{"vocab_size": 2048, "activation": "tanh_gelu", "positions": "learned", "tie_embeddings": true, "optimizer": "soap_variant", "grad_clip": 1.0, "schedule": "wsd", "batch_tokens": [16384, 32768, 49152], "seq_len": 512}
Each number is 128 + 32 x the weight over its row's rms, rounded and kept within 0 to 255. Layers, rows and columns count from 0. Numbers have three digits each. The size before them is the row's rms in percent of the matrix's.

# v: layer 7 attention value, 160x160, rms 0.175, rows 12-61, columns 0-79
# o: layer 7 attention output (transposed), 160x160, rms 0.15, rows 12-60, columns 0-79
# q: layer 7 attention query, 160x160, rms 0.163, rows 32-63, columns 0-79
# k: layer 7 attention key, 160x160, rms 0.163, rows 32-63, columns 0-79
v12 102:095082126169129158138105161081125071101131142112098134146121072125111171124087145144104158102118102123128203162176096102133144147104095141119096117141180152103079207119135149186143146111108116099100138137104102114101165128164074188069109147
o12 101:099165133104111134126117123167159176128117095137163166105151180132121087151116129139121123158172067206150045172090098115104112148125097129103105072170144084097154158166163118112057121103111155184129116101166218101079149099128091108146146078
v13 097:163170184128171138177171100184166154123147072105130174194088138106102120171126119098113163116108101132111100137174049118146179130106111126159113065160110154158092133099103079123111141133137145139096139108180077109113130133185104116153157137
o13 095:072178112156098132074122130106160151106125144137143087132120134141101130055145107144184105158119166120164077145145167186061073114099139152082142168157075115113137162197131166156174143136132145074124137144166170151100085126049171070154124083
v14 102:113142118111096100073161073103131110131124117059125085096063141156154145113192164089085105107149150117048175159123085107179130112154162122102156209180128147137096157147162176188170111065172092118098168071101103147074145101129128127169061076
o14 102:149118148156153212114143119136081139106048113143137108148164120114129156133112039176156116108138112156109165101134147141098158118137117131092107144087177087108116102159088108130099183132135115130131114114182201131143131164103128175109165151
v15 102:129119100104130114113136151162192145088097163113148190141142106098130123145143077124148177189119071064148065142087129132118184119092129131103096135137171156136135195127134148147144143164149053118167120094127043138074098109124052157174094136
o15 100:105169143202108110155163138129082125082144060134126106114169163139099106124149140070140062128068179181106111148143151129119167113184104140101128105153121133125143101124124024118187099093123141129138129177114175161176157135156183106053133043
v16 101:106156116153104082070178125145145171138112112136135126189196070163121132096078091163125172110108121169127124126112082077088122094092125156120108110111115140125095152098089100120148163177128146167130171130163130096161085148129126119102176110
o16 093:129172133107074156156081097176136107121134109072126103129157123089131127107098095139109149160156124077124124148136213092105192129155160128062152090181177131166100129154177138112128145131128128072098117074123167081169073121073085127082100133
v17 104:130098097103085088133135189138086088109152131172133165091113057206172149149114128135095138158170063115081103175166131152115168151143127164106155043076129149121077129107101082157119146111092218119078168107174141105098093184128156105115170130
o17 105:125120172130094099095089088123174150165142110108071134117142146120116109127128156127144147167111135055123157129111143075128049073104119097140180134106135128161151146212141124160113121183141153098134043146178094127124101084069105081173105154
v18 108:129144117196250116121154084198134193105131104106140114112130123093064142096174067141149128116073100169134114097136116120100146093186146119164090186106046157132149123139076161138120151102136168110198142148093163095098150075123130089132134148
o18 106:059164108161101155097119134180124121119193162148103183242124153121132131111111111127096084143162118149108136099177105082143140156104071084106127132159164154132088108079203122155092112118078143142077137091094150136173168149159114083085122135
v19 096:107148130144131058116140108170138138115100149187129086098121131123145107114210098143215166113138112151119120110147083139099115084116168173092155155119059141108072169156129108137110129100195144099105101111000110093106171125162142141134066127
o19 089:130127182161147171088154095100087070120147143103162173189142134127100199151120148147105147112112135103152105090157174110119103189156105087119132131077164104150161109111184128176148147101104128170144122186140160170102112142084118151168115091
v20 102:151104107203176131152075109162081136140143099100141104102127109111125103097153181121093156160181151067165151082123112127064104113141117169182147127144136048100155131117133132116150166141137130109132121163147185153091143176124153212093113106
o20 097:066059092117171125114157104048108157170105136140118127099118106112141147083099092154113116128111107135146156161141111150160078175095107103096076132167110133138169166145120094143128169058108112167138126118085117113138114111168111127170122158
v21 111:148169181140152092154177114136102167132174112169089108148108103122099111050156098175157140068105109147110138145188127101106183121124139104119119124126093162094087162140156119170130123043122141132156167170081133122086169083083106114097134131
o21 103:114106136133140146080119092155112170068138136075162179146159141170107108140063089120122121142178085128128146137063127167154076126101139132083120113091134107109138079132075196179134146176124165118135137123149156166132078123136104100143085047
v22 098:160134117090120071120152095109122092107118204157162069109090106129161159148131110124085113127143133118120111170109149136077063128157202141136137108109116063149116187170141109116155176132132108075158109158090154105167108128119117117195108172
o22 087:151092106173171130088150163161181120161145132121125149138108133158100100042137112086121175150140149130159193083116147183113163083159061103130085140127137152179154114112130099108119093132145136146107108164160107122055103069081133149125127138
v23 105:097088137123150108134129112114092108152131102134171149119164177147151174138174083118122127138109099129093122129149101147093142180123094128132126143157135164192139114197202098218124100126104103108110148125144142073118159109093085161152134084
o23 105:196142145136113160121118170166134105098161151132119136067105158156159114165143122071117033169113105120161127080122106100128050073147106147141100115147109056147074156090117116077149178111087126166167117152126145160167136147190169098097127147
v24 112:109108177138114179141140118114152155112130118143189173166170164134109123115124166098089207139108171106093112114144084083125106086067095204121145124179157120204129185100131131081122152127119113161123179123135143133186155144154163129132127122
o24 097:117153072138166042153120132202150119134114133136081126110152122076103137142153055161123118074107109088187160161157111120116176118183147099136131156161126113161116143110136175090140159175094131077117147119207138109121085092089156171129129086
v25 099:121147090103165128142148161158197157121121199142163147116108092135128149128097153188079088146121139117147094099062105183112080105138096137153122185187128108170088074107085145139082080097112129121166041155084165127153076131112152168064118130
o25 092:150136066128127116074097127086104174099190161082056170107174106140130105128114137101141096144171140085124148135123122112201127102149094103155140147127165119114172106159210083155159055126116136094078170163057054113147187222168143186128150132
v26 095:080085142166131127176157171054112136155076129154109137134167130113123094103137110151114111100146158139107139160183093131081114147115160201075148096131150127105113088123101096086099195181122149155159190135149092162110110139145164117115091195
o26 089:196149103091151061122129047109170091105120093099130116107156081128187129122103131072106109095153103102139146122132129119201117113149131161166138192134157114141153131073105173129142134125156094104108141153207139099098145080124145095203119133
v27 098:093125195137112140163126113090192104108147122149188133119081163052127142139105057115102193152075100119071136120114094114074100125147169124085145108120095148157128115138184129082152160107141069133139095132111196121157160158114166113101069160
o27 096:164123117084153103121130129150083049139097160162134127157180130140101068164137117106116110056154132133165093055118104183118160168175164105133093095103199079172150142097102085120100159136143147110123114171174087129137204117108110097146145157
v28 088:060137119114091142115073130135154156089120143111103096142138112159189161143076136154120148128101161169135103124138106117116144108115104089110150129161103150131150062118081162139096130070103167106095135136169082153132106146134078118124189155
o28 085:104152157139114172132131146107185088151201043121080199083098136135121159165123115161122136085149139125153100168164116092104106100136181101117150118191107106119103138123150133137193121161168151156116139117062132098060164075176169116158131162
v29 104:094162136097129043189094129169109104120152168122152153147133048166101117184120091137137159172141118118112162134145130125124131184080116053103162154104141111091094120192101087194138117151091120101115154153130136094157119149126175118143145101
o29 097:132153062131109193123130133075147164118101079111131142156161176101107131075140223140090099150166122138145130109110059110154107100137126112111070148132130141142113139127135120121129191154160146087138152129136133147170080170113087116143085135
v30 092:132139101112164103104138107169103053050163117180150182102081169086136100140135091100147214085141129071140116185150102082105114136168165138107131081137102107151079189098123141092143135104155096103136139126149144130156096154158147112145131162
o30 094:146114137163103118112111088128084118156120088119134143214167100127086105114083121125142048105117059158180137077190105164219144184148104135110150164138120137164178111123096094155158121116137105119112174118166093170122142111059155140114084116
v31 099:086104132075142148138115149129103163087121148143145063126118106128164183132100069113198137184180141124129095183060125138129080169153104061112120170145180161178148153139123123164143126090097141068156138132100083115199082172140114133126157134
o31 094:133149121130126135150147092157133097177120115096108193096150103096154133101127156163072098126070127142130097117091099095094147105116128161112137147068073076116131122133132162169090112105122155078093122096081170163104185113100103137122136127
q32 098:206065154100136133159121133172139129122155098133101168102132181173079108181140167142129147076123150121112073137169141178102118102155114135131065112116126146191080191101069082109111111091127154131134165150112131150160143124166165126139085075
k32 100:164089131112132131133113092111131135081074086122193134152138165136073066124140181130087154187138165147079141135120102128118170133125087146109107128135073102123133142145124092124075090189102123149134128170070123097118133071114161104097171106
q33 097:101122147079056163151197115133195091162152152169169128119131144132144116119156142163103168186149110136110112096131157099097092154154160112082098138084188071132146143127071174007131142163146132107096107174128134104093132133148124164129111159
k33 093:134131085111068154122101189166185091136085147135130106107137126104149176151138124105170123137198101157127121100142129139124154133130127186161083154111145113078102125139104073091061127066135163051156110125156151091093118138072086196139186120
q34 097:130092079088157102139072151134126173101161153132178165152111154131084159049120123173072201105103151086103183126085153127133173193091158128130136169101126149098133146180153169143135175164143126202163117049084163138106093128145134127138152087
k34 094:096153070063199150111073081149132156073093167150091134170070127126145093114109105146126134084099122159125115153163099065126120128141157125099092156093131171107161116133098189156080146197119159159168118076126106102123142128123187113099081113
q35 080:145060119085167145153103146136138210133103186104073109063182190145136132134089063167118178141145120127149145126095163101116173078127103101120139109113140147123137092140123144143087118183147165081148131182158156201147116147157108148102148107
k35 089:139159093129173140081144063127118156132122137137145132127114102063210078095140115182128134196129126180109107118109103101113133127108164179150078129074125133072130080124102155125104049182132202122116084102136139111132156089136158166118168144
q36 096:139115082158101130146084125141121166107106119077152144095094101073083188107100089119121116094101106098125197085143182150118115102121163114137113110076134113116120072159139076204092161094121161128094174088083125081147126142127152148143142167
k36 101:084063065130156165096108074151119081102138130132148158130092121134107161079149120097144121136116119139122117095164152114128092102151164123054083087101101118131152131126056137122138147195116195144119145111111090145152123106133192128080091182
q37 093:165160157055148125196131083113140129122133094074168173128144106136158097136128132123112122115128113126088081150112203102162143150155102078057075136154111099130091118070139088057159140064126179134114130125096120049165085164184109119095103151
k37 089:152079121091099136207140122117131156091112104100140133139143183148087082097083124061136116163162104151121211144134184173131164103152100122084121102165067103138117113158155077101132120090145147117129104181119136144162107138082081118128071104
q38 096:099150140194181109106106207171134168149098170175098101119103104099085162114122071114123114123108198134165172083093100105114146124136118114242161086132105112085176093120170144195127142132093150126150116090109142153126164129133110109162155155
k38 090:122173151136130163069158105159098125138129148117141105103109104080184123108132117186126154157110150181126062117153107085108063183126168142167104133101151086154134107098108133123120059150144198148112097099132088110125154074147193162112129137
q39 101:119143163171153120105120178126098081156093130141055124102108167168168103164071178095133116185128164116141196147117102094156099143124075182174146149160082163122159145103129150195118133130119120066140121099185097143091235109076118127114152092
k39 102:123167177163150072115072205132147148195188135136118086103101150167094140093114107195068187129151132093194082134077108134148055124131141059171158117137082144129119089131115154158151186115163073112114152095166140137113176181169093127167128125
q40 108:175144157053159118160132171122146092072064156113162149132150106060126094127151119150115106137152137107098177109107151098166172086153158149144144139128166100108114125102046104142176122125145085079133130093103112136186131178158144127129148095
k40 110:187105096104117130150137183089059151177144169098088153137118157166128158155158145123123161161147136103105128112082126104178158097167140159162092081156157135120152130082106141100150127132155114104131065094126173161170168186155135091138132088
q41 095:182135088092105126124103101062084112145096158043182159113132122146134095194120194113116128163181048136096112148135165133108145160115074197124110167118164141148060101098087116146097103085182133131116127186174100098126103124129106153099117129
k41 094:106078097159129122070128134079146159121086137182132127162130136147055084123152146179153125187180091080145180173070147140135163076140033171159150115177067160109148107149119166174115166110122078135110110165097133122179090180157082123114135149
q42 109:122095117132115068119109160173114136188101205110117158121154113126128116199162135113164152132152143127104159112079139133130123165140145095116190185111211050103160080098166087133106119126107142118175134135097096133101139157134138204146122139
k42 107:141127157133077132094151122110096160200092116083120113097138109121122138118115132211156175188125077110106131156060114166127166150123144100145164178148121099096225143154161116116119118040163127115131147082157082123092156106123085180102138089
q43 094:101187094108117103118157089151144052097154051144181150159103110147162144139101176095121120109097132089083075094192125106122130199095167182102129118150165117164115141120093105106153132140097118086081139150125079121147113107124214160137070079
k43 085:136098093125124113127155149127140153138179101144136131127109126166087223195117137074124111090110104074166148114165129181157169179150107139121164101185165144138163147141162116145152206099141052140108163124123108183152138166118118097136140122
q44 103:123187159135102160124090061140142149145103133102163068129073165154091143155108162131150152144159158151176149151117121132107156116093173194135116176127126120173064155144133107115117185109154165093136130195163113142094114087082120126114156116
k44 105:126134121157106145125088156125144104140018127172155053196081114129068163123135115117109141146114150082193116172070126128113167136114114127217192126116093156105100069150149119196105203137116113118147110130150145119159114118137138111115144112
q45 108:139155164130118184166172110149159086153068109090118105105119115167085078077121114071162143155209153124083183146131159117108183117135135063102116131123107073201152151163136103112113133183095113071115184135214089082141140129119111126145132152
k45 108:107125125159115150187093121170142103192103126106087084138107065106063122051111143150144158113180169138097109081083167150132184102154166111129118187077107092164103128140126153126095162081107144096184153111196089163148129122128071100160161155
q46 094:089156122088147095095101093147083140101091195081168118157177065095139139120080130079115167133152157085081140127122154083144128155150114150094203174182093120045108093168178161184124115148122121168128164113164102104157102155103119080114149102
k46 101:154105125072152136084112108122079191173124108147056120083144107169148174083131160125195132136139175106102129134117120072185135127134147132110146121184145130115234142133132218138132116185122089134134120093170103109205114199146118120135070102
q47 102:162086161099079100143117167089092136146121168108092127139132141134154138130179149167117073153171165120117185172130127095116147115119132162095126179131203112125161151130091209142166102155145106128128126116178153185113140110047084122146120063
k47 109:134157100154136031111069148149118111184167219181134126153162153126106126177191084152118101140107163091178047110129116112138098079152103116126148116144143163092170125130062211164127151167133070121130086093185208156119108134139120110149150105
q48 105:163085073087087143124114174174102114131202101151155166154158106148131098140100173142166181135090134061126071121153147148144104162087072194168152148180128136120191152105098128120188135103109134133168107120118117181175105134169154134131084064
k48 105:168086115101144103150120141136100186087152109143208140106108176143059147165138129112146147095121122102148135138202118130133115115088052179087103088167110085097201102116126142170122122204094084184111117129088167139115142136144125080097062094
q49 102:093085111081111123137133127125129099160113085161094148190109173095080109056152096120169190071133097120110091140072107139130168073129188173094115133149098101153120191149127099119083112144103105147064101141122172094156109119128127133209098108
k49 104:109089127108086132147096068133124159194091100137133188138095104163127121129178106168131174109104121166045102087097133085092165083112249127112103115116130145154133140105098142149121110113112153177148112090158183112121097065115149117145142162
q50 091:180090170059156107116165091087113148155132135115123100180142104114154122101111176139152142109151101097104108162035122163137107137151094103100058145077161152163098155133090150095109129106120146182134102129125127080101084170144078179126099155
k50 097:124098170152142136098063106075147153109047118158090143100145105168117044108107114125127135114129108148096193169086158147096157100128043106106138181073111127127093164139107133134096140063132141137142151117156135090076103153112064163115122190
q51 087:112118080200114141091121191130168119062135090132113145145126152163124187080090099114140153084105088146139094144100104138153142116143154133161118100150077112119121126229135088187107093131101121130158142078057142154110099093159136091119193162
k51 085:150136135127132201168117142137096108093113078075107144118128162194130174146130169110097129042088126112085130093145134082130119122164144101148100175112109119130141151147227120133113099122113148144114140134117085075168114103173185102116122119
q52 107:167093140152218108108107193140114143120186154156091128118104131057097125133126112115143119050093141142111110134109089167106129103145115132146144111128065093070150123109176098163112094132111124137110129114099115077187129136147162124125113222
k52 102:146084146127101175128146093100103100152175125099114142074119175158144152152125115133122133163097100169075150132120144115138089185142155118096090141179101085152119122071164158091102055126143122156089190126089094126137128037148191117120110133
q53 094:144189142063154104099126174147118098148180089134127112124141075112147049145102089068148069178116120137171119110114115052132139173130127123117162105181077096084136161081147117074180183111143116098171071113140114128138139175126140074134135188
k53 092:130143155082103120163167190113141116153164114094137093096152147158105170164107109056152084108134089105136176130134125148139084149142145071120164130223112098132130132118197102118131158064163053160144151179160173159149125166129093094152101101
q54 102:146138137049107146120141108113143102072180128127208104157122121171176115110113122159123179132118083112111134108165101160134149144129119117031171156071134202115060058103137156079125171145155154150170120135077125125179079107150145134094111112
k54 102:101111119095190114098190088084094138078161135125106140145128136128181121159100151094159078114095124129136240148121077171082138104129085155066177123124171120121090085142135145092141164185132132128180156163075161124139120148139133128077111109
q55 107:175087070186130107120156140133045152115133094150142094157146069131116136096161163107177080078092182112130136108077104175185096136131112092220079072106137159072133148157147089130171181062101121169145093121133130135179055168099121106156161152
k55 109:146126138189153150105149086075082188099069165141161149110169130140063086218106179040106053109064149141119130136183161147118112177096032145097198113134173125153096218131174081134142091124102102143114111104103105108142115135122156087106114146
q56 111:095170110149139140076097145061115165132142126143116139174141122088115125124142142133129132166165099140172140109132136140151138100148117105131166117133146159095104079136141124151069173080115110163156145111067110149071121190133123139134141196
k56 115:104100141121116166145123123121102101101083109130133130110147141136128111154178121162087135154155114072160108145123125098092105138130108060162150175170172122147103130153131086138142139091147136115106138082141129093050048126145100187130100145
q57 109:065194136132143149127124167146163068102143129161136077119099137161120131170105180081141111145130142181106146104136065083125116091161063200123049124155090152148160146152109143082148134128196157075125115125139125119122121143092151145159095116
k57 106:156117137185106114107145158121141074122157128123105081134084146184094196155118096135102110104114130173135116101070126139090100139162146129150152118102112090097164072124136149092107165132128162183075140115097164122192120173092142112148159144
q58 104:107091140100102129073153120080134125098112196148153149157085092129158110122145199175102119148113076105099126138097121156166089167184082130090125179070174115109098084147068117091131129121127094172153128122053130112090100172075135145127135165
k58 099:147051156157113146101103125136109102085107150127070113086156132136130103151145122110105151151170132109115159104085095155179107130137100111118130132097155071052114094188086120102115158097132200113122131127171083119123117173085100178146124100
q59 092:159117141081135132155077120131107098088131065092112189147173114129144136138124129130180163125107103113123141130151172121193157151088120162128169125166090136139156198066109122148198182085106122144197131113121096156141148123221174096104105089
k59 092:153107102087172100169129170130148191136182144116159128139115178206081173147123101097138118132152092073132172138123143151142126105135065131128142116188121146106172158102134118159162202156120023149175115132095161111133137151182104089152075087
q60 109:168181183125195132110107133180113125136076131144135107123123100133133092146104121107162100147133131089098114118127115129144110156115119141202115096092131121187121150107130108086148126096116103201147125148178137100119162136150145092133108120
k60 107:146124181129140165116173173122141130079073090122088109114114100146124079115058147078171115155153105127123136201155130146129127162107110144165147146127092112153109168129118126108103127139124087149150146146111090078120174149068094094166118167
q61 108:132113149104130149123195131130067162088098092106160134170153091113142123141083151116095125170135120184125147123145069159187099134185096113148130112113129100123083113121141087145160155098154187145145115134056117136098109135153095168056158133
k61 098:202063197120112161119163154125092160090103083104125146114165157152096104187103148098139117145097139097140133090155153106137111063161028076181218094117113139113152130137157095129210110090143119185126134113078147153106122129166100103097055139
q62 100:160120189175163133116129135171101150127121111114126131111150145104052173144151091127157133111128110148101100117121112152098166075148136142218083124129090151154130101129160096131132150099130131140173116205153159164141101144125126108155090159
k62 106:159114188142113169091192087125108095111072089113171128071166138121079093155134137118152094161123133136096144130130135124085172124130115182131173120133105091150155152109128073121110110141087118147136072140110144100181109056132144124134127134
q63 110:132149162102112176121171119134089123148144084121140091105179105093122041088082138094107129171120090166127124116098125117126142109079082200117139098123163082185175116098125089121164181141112135109174104165186115158147141148165139100099119167
k63 105:111118122156153150085199154130101166109162115112152121102119086086106117146121061097165081133092062135070132095108099119148131125043091150165100123121122115135095092051153135133108105106097124168141116109135151134076156109130107098095099201
v32 103:151111121168164044105151122126129141152119096128146139073150116162107142192182106109175100084162148135084116118174060143120160046122130160138113150081118140125129117123169091146130108114121166138125150119109123155130145078095088124069163126
o32 091:075153103084135127116132136160144123152124120122136113100074120106105143107087124124129080161095156138184158088068161125114068158136103086111134122056109127156125140150099121218093185116150139121118142190099113159095126218207153095108135103
v33 098:122195078089072128161064122132107143177164115171092104108125138119220121170113085139135141180103140093128145084097200126145121075110082193091127132091160082092103102196161093133132119171137134114151126154125151154063150113129137126141126163
o33 095:154135085143219160085158163120098113030114097089194134152165113127125106127159210036114111117101162122136119142154105144133083162097084125121126156214075162121167109107123133135133185086141099136172081096136102190154163148096165124113121094
v34 096:147120098103156163125123192155099074102159144131123133177127059121161110103133057105083141110116108070142170113141146133223167090117067121149155111126080089089136157148064126122086084053145124119105172162130165138163135145110125132100124201
o34 100:110143112173116136122119153158140150131114182137083159143163128141076168082100068126158136106109191127155158127163146124125183140127175120092139126145136089106119075081135160117176095170109128152182128112093092120135115121183202198078165101
v35 106:113116114162078080166138097163045167097148120144153153117136110138191124118114104147102080167159120121091107123110084114089092093110158154148116040146154137105073187151100120170166071156137153069140069137086204190105126171128134126110135135
o35 101:115123106143124161129102087101163093161145094110178128152135146132131143100120136071163128152151132218126159109161097153162047131185094048149140159212129111089133101082140096138081193105165112137110126139130080078115115124106176142164114102
v36 105:166110154098092173131087159108173080153136098105130060157147192127134105133088119142171167162159158111083112180120134115144112153157121133056150107130100136093117126139118146059112134140214118134148160139145128118153163147123114154089136160
o36 098:105120079189133108119128147127143144116130180148123164145121080138190151102118181127148094095051111150152158063131116157154114108088194159149111155142127129118171198121099125144130107113128160119118087095128065130108109090092151154175161178
v37 097:175108170142056084110149161140135153143210092101106150126137126084110126070110087143125130163220105134139137087093171143143163126107095128046181163113078094061142128125104133103133137123105144130097117080139167117174166167167157184064116139
o37 095:099145097105179149129086141109159093075118186100133153148096083142183098144102145149134160104080147124112114094138172102137090064144111188129109076182086223089096140134100143131138128086121126211153131139065111094074103089095137113126157121
v38 096:192103120092171112129184144158133136104112137174125049084137107103094088133144124128150082180230131131118091128150099101099144122147127129128080147130097124173115151138138083133135083147112124101183091063188188094138107172198102120088129124
o38 085:102134107212137126092148123117126120128136079136123165162112108172112135141060039141135165123113138105134167119090166117149095159150128080089187094127144155112138097133127117194120159130118105089124144126134091097090119115061156117085112185
v39 094:093143122177124112111131176139144131073052158080146108090116121172128131130122183076155150118138186101119097113105136153171124137096147142123119105176105116138133091133129102104120071163110196100157164131113130074134131122046116112139159138
o39 084:129140169096111108131149093104105164106172129145121119122105125162068122136144099142174063133102097087131169147207148147088131082090117101135144150089156166108133169141059139106106172145159140156120125141159134170140127102175122165096101117
v40 097:107136138068152148141147099141130133064155119173169147075161128098114138126092129162138085098144156156177177162081113131118120137142089146174111166089142115133133168127124109113163151073129171115103112091122105107134106108159130138098131104
o40 098:157182110144104194109106157093169153211126135086134125103080145136061162095178124171155156108095055130154107123164139042136133124157176117106128097119072129139167139159138054144076089163145116179149143142110124172104178140128128099103095182
v41 091:169131160120204143165088143139129169119158099154151114115153129108123160155143143148125127144134113088115109146096129152142116148119203074101093111135140173083117082192110124194163157096206158103130120121071118056112165124106126121151107122
o41 089:101064077067058151146165127156120150115144123128135160176097177181157119126114175140131175096157131101075127112164199136061102085142153165147112070149119104099164099158119136124109108111115120188053159101107136151176126165099141137156095090
v42 095:151153073127081142119140145130143121138128183197132149111123141136144130087185134116125125136134188126164174135144207196155114166103143151110174144134079108121130126118090054117120143137116120062114137146100084138145151073115098100096133143
o42 091:103142141113125132106091102148154121080152082140126143151133067139094042151144080138158082128161124132130091082185107094099201168105126128216146128202118123108148130168129135127097106164170132187183115154142141171112164136133183184106112129
v43 098:137130127082155127175119071120124124138187158162104177136141171189130153118071142104128145107128160143196137137138088178131132075168146102110153121116143125166137142168098153151101068094160158146101130143119122139042069056052092112134126100
o43 100:156118132184134125134176149155113079146111092176105099152105149118080132108165108102163152116109095167115123112182172170130061126064122093086099139063093087128116149154140106124136158180119086095169113134167080114198171165155227060151121117
v44 106:133109099118189072096140131099147075077104127166103163101105182153153148122104204110082149174131142134163182149109065126143092085101120135136154113102136141110116116127117093113185161113123179167128137126064113157136108110166118114108165143
o44 100:133089117195081181166082153134106106106140168136145145138166120092105120112214075138184095102081091194129129130148134103130140190169104115127112144126100142113098114128136096171133072049176127110047135153097161111118164163077157149152125111
v45 099:146198083097134132128107094107135097163111136137116114157138147109164048083072140140126174159035133133158124126152184172176096090109099132143194096117096105126126070100097169103068129123094133069139141078100176137071152150163127145144143148
o45 094:113081164169116094145115140170155127072174150160091164122082144148103142179135147118142122064100071143142116160138132080160197170148127188130128161170127106148169178082106091109165127118142114133118152155124089105164108049208126110113109072
v46 098:117170200080077077141127103139051120133123135125190090137166107184171121116059120145090143142123163097152204162045120171120105086146098075143125125105156084120158161179098152104084166144154090173112137119143126153159136151090078132145164088
o46 098:146096045182144185085141145099087162162171114111134089141117196120073119133151145115126159078113109157122127103143175122158092137090160119172129081106140163123111128149184066092149098107107126122134127119102065092169086151127166150090065174
v47 097:134167092168131103186175067151095095179158120136130135143071121133118105172070101121094137087089160180124137063130122107119134129153132121141087108125064082162098126117130048109121096164131126125148113102110181123088109098137126114139095094
o47 098:059108177117144126107124157104151079163188108118107143136148124084132182159168157111147112080147110090176125190153114168146104170075035072127195148172136119136196110162153132145098144166120103156082137083103114117162114164097150057095117120
v48 096:073136161074138139129147088080156169113140134118102173101145117096102124107153176074106136111085158142120174068126121087085104150096125174127140128156131138109172096096064127145147102115131110113206076189191155148123116136164112185165148152
o48 094:212092090135142123075078086128119132146077111123186119189078118145166106097168058091134132087149124117118118153169109154124116088117094117157208159123112130220140150132153120099156120104127085134091168111103179138080121119156165078137146150
v49 092:159178151143177124159150129155195129107072126097112188122113116109113171170161105126151082095137067055119127125158060137082125071134159158144130083150129144135120092115143188155136102115107082039130097163132097131075139113145172187114100138
o49 095:127147179101133165155119092195099151141159151119139158153133122127117070136072098055126134088086184155116119150072114117167201168116174147087154121150143073124109180128142076118096118120105116162103096130196139198154099120140070103111140136
v50 102:139054129119181115160146141163099119063110076095113104092126107100100106164136111136162123058085139119132125103167157162175184153133095090169083092120142150104163142151181071132103121084037150081114138118139117117142145165114144140064155059
o50 098:121160140117097206115156120121167180174130183162128131126147123150096099179095115107124131143128152104104125152102036042090087102115164188095113132085129105143071088100089138165132157106119130148139114143144144145097057140127127140178147175
v51 100:195131158099132050122124208096113142124117126113159094118130099102117128140155115145123101189134170102150132134147163133154182180158127172117116112079136042117141122154171115147139127137132130170107122113138075135116150099126126079110136090
o51 092:179123092151155176076148098120125152106132157139137153149116106171121104139126119157079129100157112130109158160110150145136130128100090156155136128078082167092147121085098142102100112088154129087218144196109106153134112142116123182156153104
v52 098:157167056133131106127128154121174171130122090190152164114152142151079135145159149133151100118117140119154165151150131166105089127111122144186057075074102154112155163106089146114140167108066165081158115139181187136086099175079108149121160110
o52 102:107086254122156140133165100142085105185120176105149081161099155106128059093112118151121151158202098126089085107147125047132173151119126119104169124113122121096152105095129154143208123162180131159127093164110136119130147130127193116110102137
v53 109:110188139146083115187121145091109154121189113129153195112066081108139049146118101133135156152084209138175175069155160128183097099081107074154084142141097138136133092114107144123128117130110098120070157089108121137124139097113128106098118124
o53 100:080135122087178158051160110166134153101113092131141090163151155110146179140164177168154074104147077123116087142151128121115180114175121164011146120162127136148116137121182116136115132127210075112161110112138187118127093171092116139173107082
v54 098:115101110144136145102120162166138130156136078154128123138132098133168115173177152147120111131142122144104089059180180110148131161112169124099113110160128122117096121140145062168041132112159172109113146130185103143064090108148136184112132096
o54 100:116153094110145128145091117106151103115173136144109081158157128141095078123111135177107149083125193108137116127111107105157162137154085071156151154070128140177137122161136190165157113182152150186124078110094097145065154099102084097179107121
v55 091:085206174090098175125130174105150114141097155098114121123127152121122086147139147110125125139156089110061114124106155175166107151155125151101069125179088145153102155134184187108136172186131133139126057159148094113156126166095142134126062081
o55 085:147096045144188063178139062130103157143136165110175121113143164142200183126176132141139128146112170135180119107143082055096168094084091080132143126115150082098139103157085155070108121094151140096158133122077140134105158095130116159096150168
v56 102:170129065133115112115198113175179152149118115088143122135137131174158218135123117135121126108116139167081158158137081049127149098093102135145133107075125142113111185135109088142088140143102113167127128187162130075167124112079111152149145124
o56 096:137086157092201132145059080131116085092153111120114214129138088122124088073143155134150116131092088122133168088097129154147139144113117128147114119133127186182107105083155161093137138178132147149120119185108095113120088172184090109119105138
v57 096:110080131149152103129128151115146174171142053124134136184111127193137143097085118122182102149116164143131143128083096145148120143152161133156145126106141106157125141083111096110125149114151125111089103139118123106136172122061213158074133089
o57 096:129089098094084115131113115132106110117123161138128113112131094105193065161142148162138148108122087153155116120184158175040150100101114111146072133112144109161121149181103153151124110145074130149151153123132116125130055149146084130137111111
v58 103:109062182115126078131119195159134166131168137128139118137122159148136166086150165194172156194124141169106123113152168122117172176159152137115088134108128156125108128117147115127145106098155108086087095132114129097096186171061122148126163126
o58 087:138131109120151120138101071076118164139091116098137135152111094089185150124147144165142143135166133062086158175131109054131111091077143114055124130137107154107141113125107123173129189164138168140146175103113143094205068125127130123167106059
v59 095:131144076175114106124134096111084069134171171151183115155131147147165152162134089189081139105104130137170189090171135126173155122124120125127109063097109118122136113196163085171069118131158107144131164155112158108080064109160148122165164146
o59 089:129106094094124122173085141138134139125074114077086158142210110123112121096151144097124175151153118092141079117109155120160084126122119099174194179123108070128198158104172149151114066179115098139080110142153073140131116127090112180108097100
v60 109:160161163123115093180147184175098124114129119181126114056149167161132100131114120105126112168112153128088127117141155137113075170182127190134117178090189101170120144143078099120119122113158147101217135116119146127124095171134124106028190117
o60 108:091109115171159166082122155106148120097111135116118089169115132091064164097123112100102137096183136140181202107178128088154076131119154112105150118096100175105083060179111188155080105132096138126040105145156134182073159128140139105104156202
v61 106:138151170128206090155111174086142155106135117130107125096098134122081041155130163116134141132142106157139063080165089135090167181121128125152133118200120140151105180103136138106145121134092158125116083099103107146107115155153161126114143200